{"n_layer": 12, "d_model": 96, "n_head": 3, "n_kv_head": 3, "head_dim": 32, "d_mlp": 576, "vocab_size": 4096, "activation": "relu", "norm": "layernorm", "norm_place": "pre", "norm_eps": 1e-05, "positions": "learned", "qk_norm": false, "attn_scale": 0.177, "bias": "all", "tie_embeddings": true, "parallel_block": false, "init": "normal", "init_std_qkv": 0.0671, "init_std_o": 0.0833, "init_std_up": 0.0961, "init_std_down": 0.0961, "optimizer": "muon_hyperball", "lr": 0.0059, "lr_mult_o": 0.941, "beta1": 0.95, "lr_head": 0.00694, "grad_clip": 1.0, "warmup_steps": 200, "schedule": "wsd", "decay_fraction": 1.0, "decay_shape": "linear", "final_lr_fraction": 0.1, "batch_tokens": 16384, "seq_len": 512, "doc_mask": false, "train_tokens": 143000000, "steps": 8729, "dataset": "wikipedia_en"}
Each number is 128 + 24 x the weight over its row's rms, rounded and kept within 0 to 255. Layers, rows and columns count from 0. Numbers have three digits each. The size before them is the row's rms in percent of the matrix's.

# layer 9 MLP up, 576x96, rms 0.0963, rows 435-575, columns 0-47
095:134134132194099136104122127130152095140127127136140131134093134116127115181129083120163099159137124130110101120130128117086116143120132172121109
097:113153102109122168134134144120134149138119102104154152103138131134102110132112094102132134150120097107079149174103111113096170139151118192119176
099:150124123133154112164141096102124156123112108144162167154138130116128146153152120140124098134127144155117126121126112127126093089109127103081064
097:155161156154122121183122130141151088134124113163141053133104113159132118107125160117121111160172135146096107128156111101152081110134105127136166
091:137138105123138139117105165088162112096126118102116132118107136119097146106125187125123135117102101102133118125151158164139132157131076135118159
107:134080145118173146134127184100140140092128138113181104110140063128124113091108164117142129148153156110114106131137137140103084112106107122119141
103:128120160123144172132110116105116081144115117102116146132145123140094118156124110124057132129151103120119122126201142097171106141142110145142168
098:110138130139181106167148107147132124126130111114102103112127144153117144110129173154147119164186126084137166115118139103114117153109092121150102
094:135141123100132150146148151137113157118100164135105144120147128173137120184105128135121117159128106105117109117099158122152128128140102148149113
098:122150118112122154123145121085106126149100131115146117150130097101131121106134130164082155092142146115073161084096127113110124134158179151164160
103:122105113139136162128068143106101171113118146166125145132099075128144070134142152131124101127139134170096142118103116119143164168109159149136120
105:124088119152145144157150127125101156150150164133074140088112101137104109117113142137123131172171129179145150157100181083148107156103100100098127
094:130149163161117127099093115108145098141142137099109125109157116169102110126160082140136124097161090120105146159077145074104125137085130139111099
097:152142152144085081132115144116094128110126178094102133111131154156103163104149158167094098136107111132089151140173125130107098133150136146082126
107:105113120167143197133122163153153106093097108141116163121142116182167121092123145104103111143123142088082120120145098131110104129120131113089122
097:187114126101123152121082099072141141140143117136125116147116120121098150127102149080140115124152135109191132100137138082104139157110132123157119
097:115135133136105132132143152174136100101158111108103148143098116135087123147135132082168085082133151139112128145081129128084148129137080147173128
100:131114112135162153173109134148133144141111139092120093140135145160109090089135150126178094119110122114101163153104096125116137100094065114105095
103:144130093160117124147137084099082139121111063127152169144106136112127115157148140145147143124075172119118139173098169116107135142112117099130125
095:148118156112142107094084123105125128162097137122187082151113135128121110111177095163134112100129150121118127120129092161138148138132077187155159
103:134146146133119142137084143145114138096130140113134150114111101103102109149101167112123159094184152079096113144136121067098151086116127099179120
098:102112152129113138137134116130134136129141084115150159120083110104080126168134119159138155115125131142110183155120149119163178135121116123100103
105:144124137143159102137123168132152135117178148149150134131154126134151110120150170128099137146135125063107127174149184161112090096118131133125139
093:141121111120110144134130145098149113103108114118137154155124080125126147163103132125121150138109160116130118168103196149098100131118147122110150
098:132113156143095118126095170129121141163114176139116107118102127158088145125124144149151091135160148146117089122105124147180091109097141132116105
098:138118180155094122141130071127110169139173155106132173120120111177088147102091105080141155125153130115124117112120156125115081149130113161176116
099:161109144166079154117134151152092139141183180074129115080125112142096158103119144138144128119134130124085126067148149124170152123129093138150120
093:119163116177111122103116070111130105110140170114156122129059109119120130129179151115144151191116142113127139111116123126140153149120164163127185
112:140084119094159118142129089143130161116154156098125135111173119102129149134155138129092092131121101118129120161158124118103138139149140128088097
095:112104111149151135145181095132150116152108117144135123176109171132126089134141170144123082110095103091075136089123132124119142177137130118083110
102:102146159130130137165160111130167125148164117117098122093085139142139111085120130132130110162116102095123127131123144173115170147094119164120156
106:135113184121114120130105121132135108102121149121176154087163108133133052116112103109122107127154117114103089132126108117137113155097126121151161
095:114153144159137161135133158117157111124120074148136142120118124154137122107128112116142103128092127111048132090093181121131119153151136116110147
108:111134177141137159159130134096158149125106135088153137110152138154102121116094096080157150114182088123122096131148113107132099129076093155117124
097:121111163115147148137121130128161113182107135140090150151148080129120146127133090085150115120116140107101131141125153127123115154102086138128161
095:066136148117099130066116155119162141119142140135087134163112120145124156137129132143134123117087176145165157093111152130133130109115094149135148
102:132136137120147119176084147125119115089089113092142127152123112138116110126117086097118126166154168111161127129118141150151128173115138134141117
096:127153129146129129126122121154158109088098124140142118147070106104081154103137117100172144142122136138099131129116119190132171171097171103145105
102:119127142144092105130113086150094163063141153106091150144101121162089131089139138132142117109110147134114145164165148133109145102109149118113166
090:110114155149140147126091138171136113128136157149150157095121131126120136135067160113097083096154092113095124115113154142140108144174127154067122
104:134167131117166147119126127136135142108106140134176135136095125112111110077142091118132110106149074144096076166109125129143087153121115159067140
098:120145159138131129136101155096122161126140141161114143120061138130138145111178102147135075158098089162121090175128146075101135129132077145135135
107:156158139157137125132138105127119114134127174122113108148130151156097104131141135141131114130135144131132145075161127118121152149152160165114126
101:156143155103131153149132106156144121093148097079178133143098109090111105092170133131128115129135077112118132158130166145152115136133152156074135
098:157120115125148140161147126090101105131134159140146117082116100125119157140115120103066100103157109120131117151121152070122120131134122133086135
094:142131107123153125120124140154136118111093110108169143089073109175152113093116146092103129132126170108146165090119151090131099126102125113100168
093:160132154134166172129134157107100149139099119105162123105124108115108112079151123152098111085156157145131113144074095135112119117125127134145153
089:128153143156139135138119125089139159159136135131145142146102132175129163118141123131157129127138137133124098086143109130145104159170089152117108
101:125117102139138152142139119131105147133160137164155132120127156089099151150148109135127127110143117131080133155105142086147112107179106081085091
097:129162150166114118121151129126110111124088115139132109095121092194134108135150150099139119137111123118090129170102141157139136154139094132104158
100:171105143125128122141100095172117151140160154108106080131131111143124173098116164129113114139145152124117096103059152182115120100169107142125115
089:085145136115167155160116167126193129123150175096107117154085100145094157145147114152135094102171109144107095126129132103151132122164112160134147
100:135097154126127154085082081118090137129115164147127170108155090104106152120166148101130131122118110120115101153129133125127153160123136148083138
095:118080173123110139132105138085131100128128137148093113131142116099097139142141156159108110117131172146162126089113133108111122144095128127165156
090:134103114117149133116141083110133134091106162110134141129137133173093126134143135140154124124145135087106149089129114064143107121120141169119107
108:109142133115138150170134165152098152080107089137133192141107136146083152182134119156126149126123147124110133125112148109090144139128110113131123
105:130154109103115138130114122118148122108107175128120102106082137137121113094124158141119083153107128114151101118138082128137134161120103142157100
102:168166120122140127109130091109117121072135131159166119151145130155096107086160160094134135135120064121087123155118087142103090119142156127075110
102:174121164154129113154126135100136105134073171147151161099137109103115129072104177117137134145145136124090117157141141083114108153110147129137123
100:131172149128096144150133170097148141132129147156147152113104107144123134142121103133108127121173102144105106087117104087142099112117152137139112
111:141112164128120161121090098146107127163146120116081120153085140120107151182169159133121113159091145130112126115107141109095176135098143105138118
111:120116124103116144160127121121158130144136089095164086077116131136128138095067194124111099130127114105132144090126124143141147124114123153124144
112:083163136117110144113126133110124126108130147144118106145085133128113117119143110128148123124120154091113139136098114102153159131154115108139186
098:090087137147109122116120153093114155097121099113144136100133092159106142131157094123112113152104129113149133193099110128140113133147176136147112
097:117108176080137135134099097081139156146130125136124131155073146108089115157119083106148098103121100120110128183156169128131119141104147131108117
108:112101127140110185177084156136087154129134143158126145125141127116122140116125132141102146143151111134130168151128103122073099107100111101121104
104:097194144137120132101110173137098136106109118124161146103094131130089161112145198122100124158118118104125151132147121135128151152148118143150143
099:137154121154133074156139084073126184117113124121162131109092181093121146126161084124129128166123120117137150160117109123149109128141133136099104
102:139109130153142167153060125117100136130100177132124156072136145149095083119146157114135125143086131108120104131159107090129111153162085101125133
105:080115135157119114169110138100141145112124134119164118138134144096121140150118119126129097069142124093103097117162144096156137166167144159166107
094:107156165097136091165168108063115126120135141094111132119158159169104124131145094101091126111144140130122094100130175118070104143125118160159117
093:086120165162158142134137109113139124145158149105108087117128073121122124126093113129136154129143172150112129133097094143146131185134100154122161
094:119143195141142150094138136131108110136111087166150137138121122128143119116137172169114126124129153126077110115073121146145127115137163124133135
108:140121155121095146180141126120156136102140127135164133081137091155123112126141074127121139136170122128123141167101116118090106137131125115124165
096:120157134158113118127134143055135149115098159127120119112099126139076117132106096065121119104122117134162185160145131108146169143130127107117104
099:107111138133106157134154085140151178149139128151130094116126111161106065121148129116162100131155101107109126117105145136103157136115128122158115
102:101112145110133094114145102102120116154150120120129148155113113110115095143151192131144174115139188111074121107079134137125102144145118143179114
102:105144113143163143116153141123108137142128131122105099128095143123118088104158161127155152163147133134142171101106150159106115156110194112079125
103:107149110179098134140183114113122153104110139102122144135130093098125131140108117165162113145168141160128097151115113108110159158127140133101121
100:097162139137162104173157136158167143116102098120139111113074156148148091111103141104138130117141157132101128101124121133132113091123160156086133
100:122179144133138098152142159125136130141124139085109111115206145135130085113108145115123089150150120100131139133121139129080136148122103172120100
101:121106152136114149142116126125132135144110147119170149082140098132137136124135103148070083127164114116105136120143122104127162118149143081158109
099:123118150168122118081124121134170143085142122132149156136121080105117137162093092072166119160151143123121127124124074128101127165105130133129111
101:126114124141165123134073119108112095147117086131162085153158140121083111124116117104142109103112157148135167111150148111142121150166130148108133
095:108115143121134160126095099133133089090137134161146106140107185139116117108126105081117127160109121128158144109130119140140110128169108104131120
100:084130133167142090153167147156109158132139125149101092107155164176106114134139129124137109120092130170119138117161146136145098104117113143153132
095:127079145105114124161174096118111110127123100129144137113121150142123134139107138130123125064140112074144131102090160115179124118164117127155134
098:109145138123156104149126110155111126141154128103081136112131133116119156071167103144104114129122131131080126143135140148103116099144091160128097
097:107142109122131124147146120153144079158153089142127126099061104108101107113164096144122131166102107130137163111124134142089149138146159111137155
102:109140126137121124112129106061127183106093169168152131121104147110137075177144106122108132120095111144105168111126115075157153130112162142132164
108:137142123109170140176130115086150103152134144117163141122144125128130107151138133139095109157163121117113087121107142130138164098094088122117129
090:135105146146150168124126116126100131125113147123156149154112134095085160091165141136156131122150104108139146095140097101123098138127161146166125
108:138168176172123089120115138147108149158130116093160135117145138147118112128149131167121132137123132114149120162095152081121172091121102142091124
103:143128175110117144136105145137104161154155147145167163126120125090119058137136124176157110141112133094117154130184137110095154146123115143112174
091:115134133131128152117137126104133178122165077155136150147115152133129173119139137094130143098109121078098117115145124098107120152117144125156139
109:130090163147108112152118165136141154162147083118169135139113107120127112080155144133156079112114141092104158086134104094118169147115112129156163
093:123101130137137145150104121115155134145109126083165144190150115181100086183129133123113121131141147087163146102109188110106112108111145120113139
099:132107167129090147126152109106154128116125157122110101125121173141108108136119130124136142145136073147117083150101106161095119182165119100131088
096:120131129138128135095135074143196107116078112108161118155086131135072126132119154101114090111155140112155105165120134131170127129113149113131144
098:163093156160143121140129117124142112106129169103094100107135106135124127149139132113146155171168123118133141119145128129118124092109132137124085
105:134130151106140119160126141085109118099168136131145112128121128128136123093158170166108091138124142119085122152124134135120114124154112111146078
091:105133156130151100122152155061154149132098135144121173140132113143104110141150131148087116129120111149132093104140153143097079132150132183123099
104:130116138094133165144079080128154138130149116123095125159138161160092166104115161109095095132121161113101145166117122157116118138113125117165125
099:167140159118120144137122120087114141111076120150128172146123134136141118197113095137128093118123162154131144122127122143108147117150131133075097
090:131128130147152111147116147133127160155161124149124100141130087140101160112125126087116082140137090109110102107110143154129163145172137162119077
107:084145149143154165110147161115184147087132156092098141132172145141134110128111145104093129140086120114096129115131126162087132114111090129175149
109:149118147136143133139088117085144132112133147092122133147118090128105120133109142092127142157148114107138140154128154083161102115089152112080123
098:157089109136169143105111113103166145072123107108109135080113103124109111130095114124127158135138113129114137117133126139113105132162111157144102
091:143127147153112129161095129151167110131140164073138110157101110170135151155143123122126097085104178083120086125144114102106133140127125117152103
095:145119176106130131129138099151103107136121101091154169127104141140125108125128105150128093104106121120139123152114168102106128165111129100152154
102:121120134130158135127144157103115135131086092125148126115098074082152169140157133087086108119110143131143129166132106109161119160116158130119164
099:158110162132107127122129132134124157109118086118146103195150061109146149142130128113105143133109094096111156170086130114104132141166126132123125
098:137148158108122133160107100052143114127162163111139145130115145154099121118120116137126107134150099141118130100128118140099146151131151136158136
101:087127145153139115109119143126106194148146116159145120114109110139122132153138158148122139124118129106122126071156148146122130143110129138148166
096:109095109165124165106073152122131102108156063113129089085126140157157137116138120120180115143130108132104147127133133145122105146117114135148116
108:149159145131132121140093124119147164116116159151146143085159098157129096142091144114101106162138170159101133142083168149154102134115144121109131
089:131149137126140157141103114134118157157191117108130090137125119163104120143149132166082147137145112126097126112131168117120121206110091146135112
106:116094130124121121142109129140157142123146123105194108120102115110111121098133106093161109158138117122135099140132101169111169110103124158125117
104:136131172133128134118054148083136118135127184116157136113162104121110149127138183125128124126102140143143136131146129124095116096115108135096166
097:143165133140112099133092109116128138157131141111188105133155132115128137086116161148082135174105110082144116108167126150099081103133092176126128
099:077102149140134144123166134131149150163114049102156171186121167181141129086121124133128120155130136087130142106158113136157119150126134123121113
109:144143111117150101106121151094131118120114160135151079159081114110132128171152145127129112118111104134118164142161175136153098128141120123148095
108:127161139165089138112140116156129098125123139146160127129111129130092084082050147092134135149162112146094115108119118156128116117110154175139083
107:131144105106098138186108123138062156202110131102136182130134098131095150132123135123132128155154127091134166143106133114120111160134130123095095
110:141139137122180136137179085086141148142123169148159080107122132129129121136194127119121112134109131157083118192118140130102095142153106116132103
097:112104149168139101143130114151143158119137139090156198138128134110113078082114123137139160101087114123136113147126137111110136165127138124114154
095:141136140123127118191164124089157160157148161112112127068127122124105125138110148123115118147130139141147134148141131163148112156119145088101122
095:138124122146147139174128115118109089136126165162143116163121181082105150145159130129157111109141134126085126108101104159151121194140116111107127
094:133120161130115190150108112125112130105100136153156150142110097160103150141169135114090128128086115135121158141091123128112123142096096138090165
104:097109155138119149166120115176120123131139081108113109118109105094122126139122166106121131116148110079090148106157122132168150131128130110134150
099:122133133133085172147094132079144101125145113119166156156124145143094125106132130093120109142085144111104142101136079137160128092130106139172141
094:099096161141135088142104142108125115154144154121128174098102131159128168113116074105111142132122129094164112142102153122127101101169125170122169
091:157126135144158158144124129114143153127133106072087120129133113067100106157141171140159126153156132165076098133115165077120146125131133165119141
105:147140137133113112149119127092145124112145129145126119096132098123147142132137117124125137172106141146130143158130123140141097106116113091061111
101:147132121093149126180104096099131143124108183134140141133114104126093126100159136068149137116120143128124118150144140109116158146117168117141173
098:183116092116142108142120122144091122174125131134115149119092134082124102124162126170158069132120148140114096120148114126062126147116149110107144
101:118138143141157121152152119100134122107135115105113119145106080140135124109165105125150136102186121133112085103111147111113060122126120124130102
089:111147124153089128115166139126089164118151070104148134141112124099084121138120122087174154139121116149073156168116147124108119182143129108144156
108:151107146137163137111125135113103088123155100126114165136130101135100077135113153117127125176137119124140143136142161119148129139139073120126118
103:134171129093110131164106136111164185113134159148132180110068154150126146144142101060114108136141124115155125150119123094125120106138123108156161
106:144113169180127153146136084126142126141104102093133136165131093114125100127136128116125136163113145153121151147127141118128123196120113128126090
# layer 9 MLP down (transposed), 576x96, rms 0.0959, rows 435-575, columns 0-47
106:125137122113136137148126181137137134098137108124134136119152126121139100136110130137104108061095094157112103161134110117118138119177106146138115
089:169135123134096109110097101160149084152097127114096108142094144160076100149171151128165153166148157142161135092155152123104105134106132121116144
095:162125121110133112147097138122149088117124178121102113125144149168128095127116135147138119108142172132132141165120154120080132133137120112104152
092:112122104115147192095117110102108103165114111142110170123120126124146109083117115102109156149114139148122123120154122134157129137096135136157131
094:112170104135186154144149118121117186116152100112118160102131113127161120105135106142142141104129134108131159094140096131124137100157123128127126
106:117114167120121122158156107119150115111109118143170110070142163152122113161161152134184126116130101139138112108125123087125113142145100120126152
104:076164129130136065138135113142127146142114151132117130118171114099121142137153108125119107164144149127103133143142183087131139115145139131151099
101:133152081158165094147105143112119161119068123150142110149124160128154144164123131136103113150144129121141129135124148155086106134098128129161146
092:125136158164118148109088133114129187197131119174112138111123105102120153088109151098130110132130163130117125137135154175151139125152137175121098
102:110101120123133086139128113135168137126115143170123120161147148136108117160158148122119150170079139154151105144131132115171161169114102135109134
104:159123097118149122131139144111136139117145153079124136126073150120092097104090152070072123115090138129118086101146145116151134090133142165131142
101:147145111169160140146108103142134111131146092123131106154137162070141125129156088099112126103117116121109140129146080161085181116114150132120128
089:109098133135130118115110150083121155148132108128147135087115158153111105110123133117129095133131130158140184132123172127163081125105151115111128
090:142140143133104128148114120120121128096112132093114091137140223145125131120140136154096117143115090134101107143111134121102155121072147153112165
098:115154158155146086131110129129143110080143088158110128119124139141126140143112116115142098162104160147108117110129121119135112146086110156140153
085:114125168160106129085149148122125138072098085096158076139106112173156125116159124129114132166157110123147111152148136124140094153134175161120151
091:154144116108065067117111097141123159144129131126145152187088123141100096123117155174084149124117148167127140089133137149104137124151132142133119
104:152085117117139134155107137128111162117149120164186122143121119121118107077090113150099133090101097057147131099163104116119135148139123142140144
100:119123136114113135145133102122113132127127119126144101150116128137122161115114118107125157106129125139128071169152122130085149133125096122087107
088:108126109159122134152121149164135124133107142130093165166104107152137156116097118106099162144152123167127148142165164114124137115154192134140072
103:106112155133143132114149144152174081135132118110125132108136169091120131118149152114104087122115128185140127139131118161127134179107099144112134
102:117120127134134110138103099119096145133144165141094106129128110086107112112157147114112144118059100087179100150116125164140110115131122134141148
102:101163113121115143140090127153129094118174134098133076109132150146162139136105135148158141106117084140140097144118114119111093155133121123107128
085:123125139103086133156142102113145159181119141131142116144121105153143108157154131120114144129125125098084102111153154122124177097145154121108126
108:150106140132137132112103122156128132123128085137113178162181154122133116161148139141105138126129066146150111084100176109110134130147115133113135
100:172164137124135123102115141127139099101131148097135091127131119166126128133095139192120155139146133111098113125115132117147127131102077160118069
093:060149109105107150140127125110103126127146108134110134148113129135173163118161100123158149139170085097104096154095128163159140152111139089104124
086:142124130104109133123127120135166154117131105127135142152126129098119126092129091145163148097116114140091132129154097121176110119143158117138127
109:143133130149134090136127114072101111115114120148157122163143104110144163136114119111166139120091122155114158159137116122138131118136108132141075
099:095139142100084093118120137097104134126144102108132112164127119156126166112124166129126133097090121109154095157150064123138126092148157144122123
112:117136108129129069125117088143137120122117092118149140074163119175115133160093097096114081136089163128133134144144103143157131109142185148151153
101:150127146140109162126123166130136113141142149119132107120102124134122133179100093132102121125079146131062131149129188121142133127113115123134109
099:114153109131136178107096145097132165109102155134155155155134131151094120118110102164101129145178096114097122120145142173080092158121130138108133
115:142136155102110157132120145137147149108126155154099145128115134148127140134130136108117107128081168092172101149127143083149131117175134111089128
098:134113149121153165087139139139102102151108108150144168148128116134150120119106130136122090141123138106141156129101142121117135157183141160167123
082:135131134132100120143089163143142110154150140142106136121141127120131141089146098139141150174168119102131155154189116153120116151139173158099132
093:173115099134138119110074128086118139098149120152120141095163106146128141117117117108145173117096102138150125132090101098134124131139075132167141
094:146121104104105154125124100138129099115091128112130114126131170123124116125096127169137095145130128106116169144133130153110144145163097132127110
089:143120180109160114135174153151099113179112128124181111103147078094122124142129087149137120142129165116135126114129124123121103131136090131163134
092:166124112134124103117138130069128145144101107147073144136155108162112134130129114103125117132157129126130106147129137168162113156124139138145164
111:155099135122117096182118165123119143144143100120107166113128140076140126127105130107107146135131132083186092161085153137133122114113101134155138
119:147119104105149082106136125144110225130106141145142101162090120105122115110125100110129122164128141127169093122126126159120138120174110129106100
099:085156080112174135129105122117089145145120168143127102151106128161132198058131074116135128137163131118101127132121112128116124126128118142095114
100:120100137103150142123118150132134134140140148154111123078131145095145116113095129106140117129154128125147135143115121114109142152122131151111160
100:084095145098156125124111135136115109146109091149116139135133131115143150104137089117135136118106120135137123124136116158132106165157128113132166
100:099143118122167155162140136100090130137140103149092122126131156125145102145102138126113090132149092119131129162158110127162141111117105173112126
096:157131161067132101171145131154164114148118108125191155115181150097142119154143143108109123135118107118108103124127130134142127131136140115078111
088:141120147127120135127093109157108128125105166123142125161070127122178110125097123117075169144151134124137134137141119109133093129141124123102119
104:146141148098161115137162133134098130128159135111137143109146149170118110118078141121121089146100133133166099109130118160144117111190128166152125
093:146134148118153180163152104134127111124144099124107122111160150123132151091163094153118173117156128142115116117101108114133163146138136154107132
096:110140165152135150123123157137167159140140094144141143141119138133118130099140101106123142124150094125128107124146115079127139081120078177121141
091:164095091161086124084117127123102143075092112145135134098126110120095136105092156163139097167160135112117129109123111110116138113128111152123151
100:148096104082142137140097072183155131119120186135113128126137160149097153172089168150129142126121145128128094090104087144110119190146143094115106
104:175135146133110117100100112161133175135145110111133088165148090143089172180149151107112144154123134177131127110161104122147133102142131117130103
101:145149133139138127132116138121092135138100131179109134084141120094126163145120134142140120109092133137141114122108158161130088162121111102126077
103:145119131111111116083105123118109127151129159138117122107133108142143130100148105080113110125116137136152156158117131111112130129113167109139158
096:119112126122145096107165133113146143145175191148132103139152113126130154119105122098153152152110126127109165127123109143150120097138090079107091
095:152153113096113136108125087115117124131118114119136125148110165107127094175107139079111164123132114160142128143167169114136106142119102102131116
098:168165115121081138139121149136139176158110124126150097159144127136113130090129176121112119158172116081124109125089112153135153154123144132142106
108:120166159120144137130136085120106107144132132180115143158144096125084166133118113112119135125099123180103162098125123068150152157112143132125116
104:112154134114119126123071078117137133149143123145123121110117147134126158160160138139150177134089094123148101115123111130135121123125120091190114
112:126136112145125132130095125144109128166126106155115106085111116094119113113127125124116086108181151134107159119126100127109121108132164163079145
115:115150125071143127171138112095113163081130167123109117137135125090136100118101105141131147131154141137149149110105137114090131107151094133130133
103:161130148120152141124106079127104083141120104144111114113103142125095121148129142144159094140143102156126137142103115121151104150149159110167143
102:134169144153160123122111142143163097140147131097131105146150151147174129100140114122153126101141164143140131124117093094145170100123128090123135
093:140133115123128153081138128118124130140097085144137120144147156129152124116109113055086119103137129083117121117135156101101141095142117130096102
110:112141170153109104114130138078158104091133136155126110121118125157086126162183139159110130152152084129102146058159133134140099191125124119106196
109:102111125121124112095108152133153124124121125160102110112135106117160118166109122152083144112115116176083171140150174114112109163177102141110137
100:151163145116112111150135139135170141130117134138159128145137120125109113130103156151129089128125154123141095139167122147124170139152119114136099
109:140135114137130159119162128121116103121144119126128103158070098156170108103133121154137130126119142139151129111127162165084128151138101111112142
094:134122125096121096145075126126154117136154093141122102092091144127145129137120113157147082103178129140098110121095142138145127111142126114109139
097:122137117154157119134136105155140167101079082123161124137111152127140136110159105146120176117083083121151116125126125082116144143141083118172138
093:127167098135137135138143139165154132136119108135170126130090157109132153122100049096108186138143135122130132133114126088105143123084123130124121
115:114137115125162138086119098108062133140113127151081134177130121106119151131147158144117167127091150133103136118144150135160103169113142144101125
100:169124116089127168089155112144098153138149123093153178164126149171106127123093132148116149113112124162114103097082116141090108124147152123093113
106:182137101162141121135116101148096085111104135100128123126131154133129131117150148115090138121138131143098165158132113095174092062118125164120111
098:086085101140120118133135143101116127132122152112122093176119142149119105133167125103147106140139102097161111129133156159135116111140117144145147
101:170163112167125083120121162138103123145108119149138159144135133121113116113113093141129128146118128073133104149115107125162145085149103117079107
100:132169125141140143105154173140087161127123151093092139125134099100142140132138149202150088091155117127129145123094141118073170159133137159113132
103:166124130086200126137126112119113163151176097124111106110153145117099145138112164168146090095119099114163137121150132146140133105116122078128093
106:139160105140132141122093080133111128151106127148156155134161167136110142080160147123077124118172151122124113131113113151148120094101140159120096
096:117137105105142106122123163080109166144111141154109130102119080119124139131167114158163113126143150128097138158106145102133181107106123078127151
093:170145106112103148137114144173103135148075120097110156109142157147126107110130125130163187102124133126168136101119104132107094103121127122145170
093:138091102138094103141191141146128091061113155140119106125137138098137136095144181150140092135125106136128170143155078111144148149108112134096121
090:128095114118132142122156153119114163156115113111140136126119114159149120122087157172113042118107118132138153188118164118143126137168138147116131
087:115141151067110123134156131167105160154140149144144120108134094147131125099089132130123123096133150100100140129134162162124092113127149131118115
092:117110126171145108100146128122127159129129136136106152188125074109118144095103134109129144158103139110115149134147156148090121158120146112138098
091:101110114152110109132139108119114121151088113182139111110121165125111116129107112142121122142090143163119116106137121096140127137091175160115116
097:146068117118113140113118118104095154168120166112147122148146131162107137155120174140078076129101146152130103180164140097150146103078128119134132
116:151096187128119130095137114130158126130153117147128130172103093137102112095148081156122159149151125174133115098104109138152131132119150153140101
107:145131133144170170145112177089130138119122140157175092079126153114169113107138134130139116116135132144176139149154140118137130119127103128127155
093:155131121121145172132179147106103147162077161121098101125142137149131084152145131098110092126089129122141134100126128095126137176090123132102143
097:133135081127123119120126148075110133116125115101116126104090138112092098153124126131129116081110091074115124104145108098152114149144133138185146
118:144107110120139119131137102172149118122102121142134162083147133130113129178105125127153107154143112178132150111147106131170128125147116105108115
107:154112125133137109087145100117091131156163155121159087128144141165111130159114181099103070141142117192168112152114097142104104119144124098111109
112:115092094100082173128109117098118167152106119110152132158115098103129119121159129098102112141144147110136110132142103113134139102115168156126105
089:098122181137140145052119126094158133165163083155122150111155124106123156141128129135145141114157116121140130118122116156145072114134141087134089
102:156142077109131138120108131131074122154148119148122141174118103109141100072131126093124102138132139103095141122103185129138152090136157177116147
109:075120171145152155150094135107095100114131136143102137164162120116143158123098108158147166132105083141093137143127129129092133111112138126125125
095:144146066118079129143123122119105141148134121114169173140104123103155136099120134100098137114083147174125092118129122148166097135120107121138124
104:101132156130103150091128156109090100114185121128087110123108126124116126121116130156125102095126075121149140157142147114147094168135074162134149
094:151127125130130140135131096171133134130117075115123129155141149106119162102184143121148109158136102120116157147098155085144107133124132116128116
104:113160109147120118159131158176149107116175141110119089139188086110142153143131098123105058138106111160124137125161120107108129136108142160104108
084:110105151149135134117149113167118125098114125098080082131110155115124138105166114134145145151121106111143101180133133105105103092137138146105150
094:108138136100124136097134126133125130058132144143132134157166166157131129138128132142150199110113120102091070125132090093122127130129107142145179
117:106164145145188094128110121109149143143137146140127114117180120170114084127093148143139109105130161118170137101164146132123142115133156117175158
106:116128120143106117102062067162108123112105139157132100087148141132135116122097136130131097141160117117159125166098120120056169119108153147119185
093:140154144166149117124104168093122146095138142089134129144118145128139152106173154137141132176138118096131100164159134105128139142126109160160152
089:086106076106146171094156113130091160119143111138130097161114164150108107141134153117156137171115121145131160107149152126117129155119129153102126
100:148129059112147116136096093159170134132156115131093111135136122140106115091109126135154118134139152116105130130168120173207134122127128124110101
099:140136114152122128151129139167161164153120127084111127124135123127169158135119124138111082136131121169116137107120161140117105117141127108111130
098:114147106119146091124130097124123158127127173109163129074135135139088115141146106124128082143125172113130131135118130163160134115147143086099136
093:071110157139155128127125147142141135140078093164133106119150109127171106134115150140113140144106128113150102161130130140217138099120160079140107
099:127145153160155092130105157106134067135124156149138118128108114155142135124132096126117150139113103178139129138131144141077169123101111107152118
088:110122118137137130136126120145116188107111119062107138139173127154080098121145128113108120125121115131155124125111087064126114127134118174134161
100:152121083118113114111153091161124134110113128081134106125103144130131127101125118094111137103097139072147117134128095106083137162138126167145160
098:111112154130099082109103169119129123098095143127135149149105123114133172142123131093156129160112166143126124160139094158101136099142139132158121
099:128179121168101163170128113126110116134119111152135136096134153080123120162126078154130136123149087162134090162154127085156110157148140098123163
105:126112127139167157126153139074169133155140118080115148092118138125120107176183168155148125148127149179156155107155153135123102123147141090099150
101:122082164088161113148154162132149096129132128110107176163156174123109100096141158111145096098143100131104147127128097155152125139156152135136130
093:110128064125140119090152130128122165086127160131113094103123113104132125132157132101141110120103111067163164141149159116077102110137119107115176
114:136134194120131151132114140164153117152133103110141141151123124147140134052144086118113113152130130156101100088136159118121133135112158134139165
115:146134126079121137137106170168136090096148104123146139141144072124143123148124113139135107100108123174106115128142133131106150128084087128158152
105:145112124135184159118085142123153147173120100157124109123114101103151156128157124146141161128161123169113171136112126120118133127127111103134094
106:151138134126104097132124160108155149129124129137131096086101110128134097099096178186154135110150173147131140103147158114122122130149171174095118
092:153125122125144142044155130126186098124113130114112101103109106164131158147154131126100179175113178137156132145107131125158155082115102103130135
091:098080122153080172150156123115158122094129110137095098130133177132158149104083133150154180117166128079131103087118110133113162117133140138135092
098:159122121145090131139101111126141118112141100129179103132138121168098104173084123112109112131134126116091128154119166089102127100137141152136140
095:114113175123148151132074092102118123132143141187148127092157150081125174104146144132097164126121144104141107161169126113106152150114137109110136
104:093089082145084147129128128137087135119093119145142097061122109138144132141149164131093108098146135101167154121118133132158134158109178142118134
104:120129143099129107133155146127127140134146144133147101201150120142131122141148140171121155126098109145154117094137129092100125108145095133143143
093:144118115103126132115161136164145097119141136152147098086094171137124085178101121149120092172104127128154159181130117122150122135136159145167126
090:127127077145091103111119131113106111107110137110145140154117153134176127129136138102098116139142079131116122112126138149110105106159167130105139
107:149099114105146141098162144136106150144131183071144130161124154138123102096115131084115132109098112139111137133144121160109111179161172125112144
093:128157083113178129121153183135141107133121111126104097117134117140109122144189118185103139096146118128125140147129161122163117151132118110105145
098:113129136134122169112138158127139151102091140091085125150135068143138138110160132142099177122116157117118166146129129101149120125132145134100157
110:151111152157092122145117152140178099167146110118114107126129137129116078145162153133118130181088156127137153138156144115166143132151141117144143
084:139124087148098148157136120099098074123086148144094093097138132136147121151131120131118111108133111079160137102096155133144121106127145180124126
110:146157137118128144097123129160153131136110063080130145150120122142188153110165084106128109105103180075128120135132129084127130105118156132134138
109:124123078111157108145147107127149116142106115146147171080112155165112099117131135131108148090141110141129123130135156143162101127112172124104083
110:114174111151092086164111115114124102144103108141153140096145124096124111132158117118145171130168137114138143156147071144143139108114091147104153